python train.py --n_layer=12 --d_model=160 --n_head=2 --n_kv_head=2 --head_dim=64 --d_mlp=640 --vocab_size=2048 --activation="squared_relu" --norm="rmsnorm" --norm_place="peri" --norm_eps=1e-07 --positions="rope" --rope_base=222000.0 --rope_fraction=0.5 --qk_norm=true --attn_scale=0.176 --bias="none" --tie_embeddings=true --parallel_block=false --extras=["some layers without positions", "capped logits"] --init="uniform" --init_std_qkv=0.0431 --init_std_o=0.0431 --init_std_up=0.0431 --init_std_down=0.0431 --optimizer="ademamix" --lr=0.000967 --lr_mult_qkv=0.4 --beta1=0.9 --lr_head=0.0197 --warmup_steps=358 --schedule="wsd" --decay_fraction=1.0 --decay_shape="linear" --final_lr_fraction=0.0 --batch_tokens=32768 --seq_len=512 --doc_mask=true --train_tokens=250400000 --steps=7642 --dataset="wikipedia_en"
Each number is 500 + 25 x the weight over its row's rms, rounded and kept within 0 to 999. Layers, rows and columns count from 0. Numbers have three digits each. The size before them is the row's rms in percent of the matrix's.

# layer 5 attention key, 128x160, rms 0.0411, rows 68-127, columns 80-119
152:470540528434513541482549521519507521478530472493504462507508529534491502530480477496528484496489495504527470475511534444
101:506451501530486479542482528477545490524510504467559485517481440460502529468549530518500477503498494497461513543501485525
125:518497505532457467517459504484524486523466490511525511501473472496489486474522515514486529495500494482471511542484466514
118:462528533472524509488529503532490526503528509489490475493552548523517488536481457506499481483516498517544491473493534465
103:508488500534453447536486488467507485526473522537528495516498472476456511527504485511486478545484486511479511526485470509
139:473532515442518526464550498551491503502535520504507510517508545499519479519505465489499454481526470512530481457486532468
076:506492507478485496487476516467474480482449531516512526502478462484468502482518536539501485507492468493504525515486476516
145:456516504446535522463529515535472488492550489486472520520503531529483469505474488506517472511515494506530498479513534447
104:520478478543471494496444496495504507474498516505473496461481487541483504491544534473484532490506553480472505542516501546
156:530463508549459475539478494445518502511474511524519501499479462483466522483501507527499521514499529518453533537492472544
095:517533515449531538500476550527510484530558474521494468483461498538517459503494499512517454479488492482509496517516522528
083:527494548491501481445545458524480528500520517458486511500486500473519518506524552519518497447442478487509509494483498526
088:476508512506538498450510449518493452526515480502516524454495497512486505480534496486527507494477494503502469505556473508
103:473521529509495504506457514468512520530468517481505501504492511530459476465518488496533538495524513547524535511431512478
092:504491531482551506457489489511481528524520542508459487451515524556510498539476459511501500512478512482494490491476488506
101:530471500552502504502542476485489521478513486487481521508473527494490473484463513474516512512457475492478510486537507503
093:513505516519480519497511476487513497528487511494457476495549477477533509530473488448511541493503521493475544495518526511
087:506525480518519506535517509489476533509465473490476511508472523492479503527438468527491495488455463480505485539481478521
099:516529500470490508502501531499516428460505479483488488488467519519536525494489482536533500453504504515440497475500521526
092:475473527455491447526529552461515499467524509508513520517516550484512493511492503516520487544472535484482433463508479521
095:485506469500489517471512558490494482506482502487540481531506521496530477498523479515504460514489493492519481493527511511
100:515479505453475496520475491498483545485529479493527512484507510507511534549496528467481513481506522519527525450532474474
089:470488551467464513534498502500482513478493497529459503470526502461472503488508529477486474486477529521477484477490489538
087:534498505509517474531505491516519498511511463513504499505490482548436484470468523431512486510530508474489489502485461501
091:469480462536496498465485527490489504491495481530491464480475507494527487527493502529532471519496489482496487476533521541
097:486453493525488480516478493533528515493522445508526463508485483448522487476472520481491472516482475451493496513504525511
088:528486481498464486496508482525512513467483479521468539514491512495489531504527493460491553502487512547496533470452489491
084:452517490486492483490474456489504482545481516521461521488505501486488469509517497473512447513516444501486532550487510493
092:462525530500535523499504528466478532490494533478511476458497452514467539510517499478497527452468511507548537516491522511
091:474472526521540531529490472506500473496497524509509459480527511483489486536518485488433480509492535482495491511504441520
105:451477493488435466494528487498475539476533520515477482496551500567494475522501473484465510496472540530491536533510486492
084:516559468533500499492523493512491498490493518483471521512528506485502488501512522547469514430520526469440529486470491455
095:468462484519486438483558544496519488515497485503465491502508536515543456494471487518476493520452478511537503446482519549
092:482519454517494522486509522486522487540533516484496496468479490514528466501519464475496486463572425499515515511492544475
112:523499508461486487448517471534499497492528470448487512546460478480525505464475535507478494525489477485487515506521509483
087:426506499480547494510498516491526517467506539509549535524513521515500487468539489531504505492528475486538459497520460494
098:485501492507493482494516497475505524519510508540496466464524516537498522518521478435510539509518496542495500495510512478
091:470530512518479500458488433549490509492497509483495466481467488513493506548491509532507512498477515512476522549499504514
098:519523532507523480460505502479484506528508458525502437481546470536462545550488500522473497542510527508515441474512480493
083:494507495484541489499499535494526480470502497516516510544501484490528524470464491540508479533433520517508466485532446520
089:504523506529496504473480484501527513536480477465450481469492517473502528508469509514532510520469480514518541483457492495
096:536485472545471501520505545487478449480503496487546460451542502533509500465513512484499494500539481490508519533485529508
089:544521523511450458512477505501492510512517494432509470522577528503452532492512485470531474521538493518505487519481477521
079:469492457443483491485536489485514537473544467500511490568542456490524484473482542477483511521463511480504525488499533513
092:512501487506507476538501505551496521466516496536481487505522500494519483533481449521526496530496501449460465492495460549
086:486459505548483520549502557495487489504503539512522485518495485473517486479441494450507521556491531471529496527521499521
085:477481491522497478474538467470507491498479492524494512502511493492505482535488522481497521502523467541566488491478543529
088:489478511523513471487506461502545485507535483477520549524473456518515479468525533486492492529558472504495470508483508508
090:454530478555510507509497506481518452512491521462508489517534461478531530423509508493503517499526464466534518476518535491
092:513486484486479495458512519509494520470497514509494469506517511492469504518494484487497495524505485524526457467481547498
094:498505498485467481494483536514443482493510453475476471452486447557498510495542480500538498466497510523499516496541478530
090:488522534487519502521503496532447477516511450481466472497476483488484478497550491496530478491518506522500550486485512454
099:534542506473514479512489509552500481465457537509490495488489498515480563501516466492499468515444503488496480503515482525
089:474498516490462520457524488508502527489539519471515457453517491518503528541531470509466441547536505461523499516521547509
074:523505490481505522484477476472430482525499485489511526483499531470464492513495516484528492526505501505514472502450477455
095:455458498470458472529491529495466544489498490510474500511486527515517502544493466495513528471465545515473532509535518476
097:500499500534476487466490550461477501467522468457541529462512489488509516530492503544532441541503496516513516496513540562
089:469490488452490451540502477521483509490467503494528527462527512502510516537518490503469504478473491514505533461484456524
094:505462497507510500516501550486551536501470484550494490501497512503497519493462485493449523492501549510528500526509476502
090:471531513507453539478438465494488504533539543501491489523457514513468475506506486466519468511559483491526474541472557510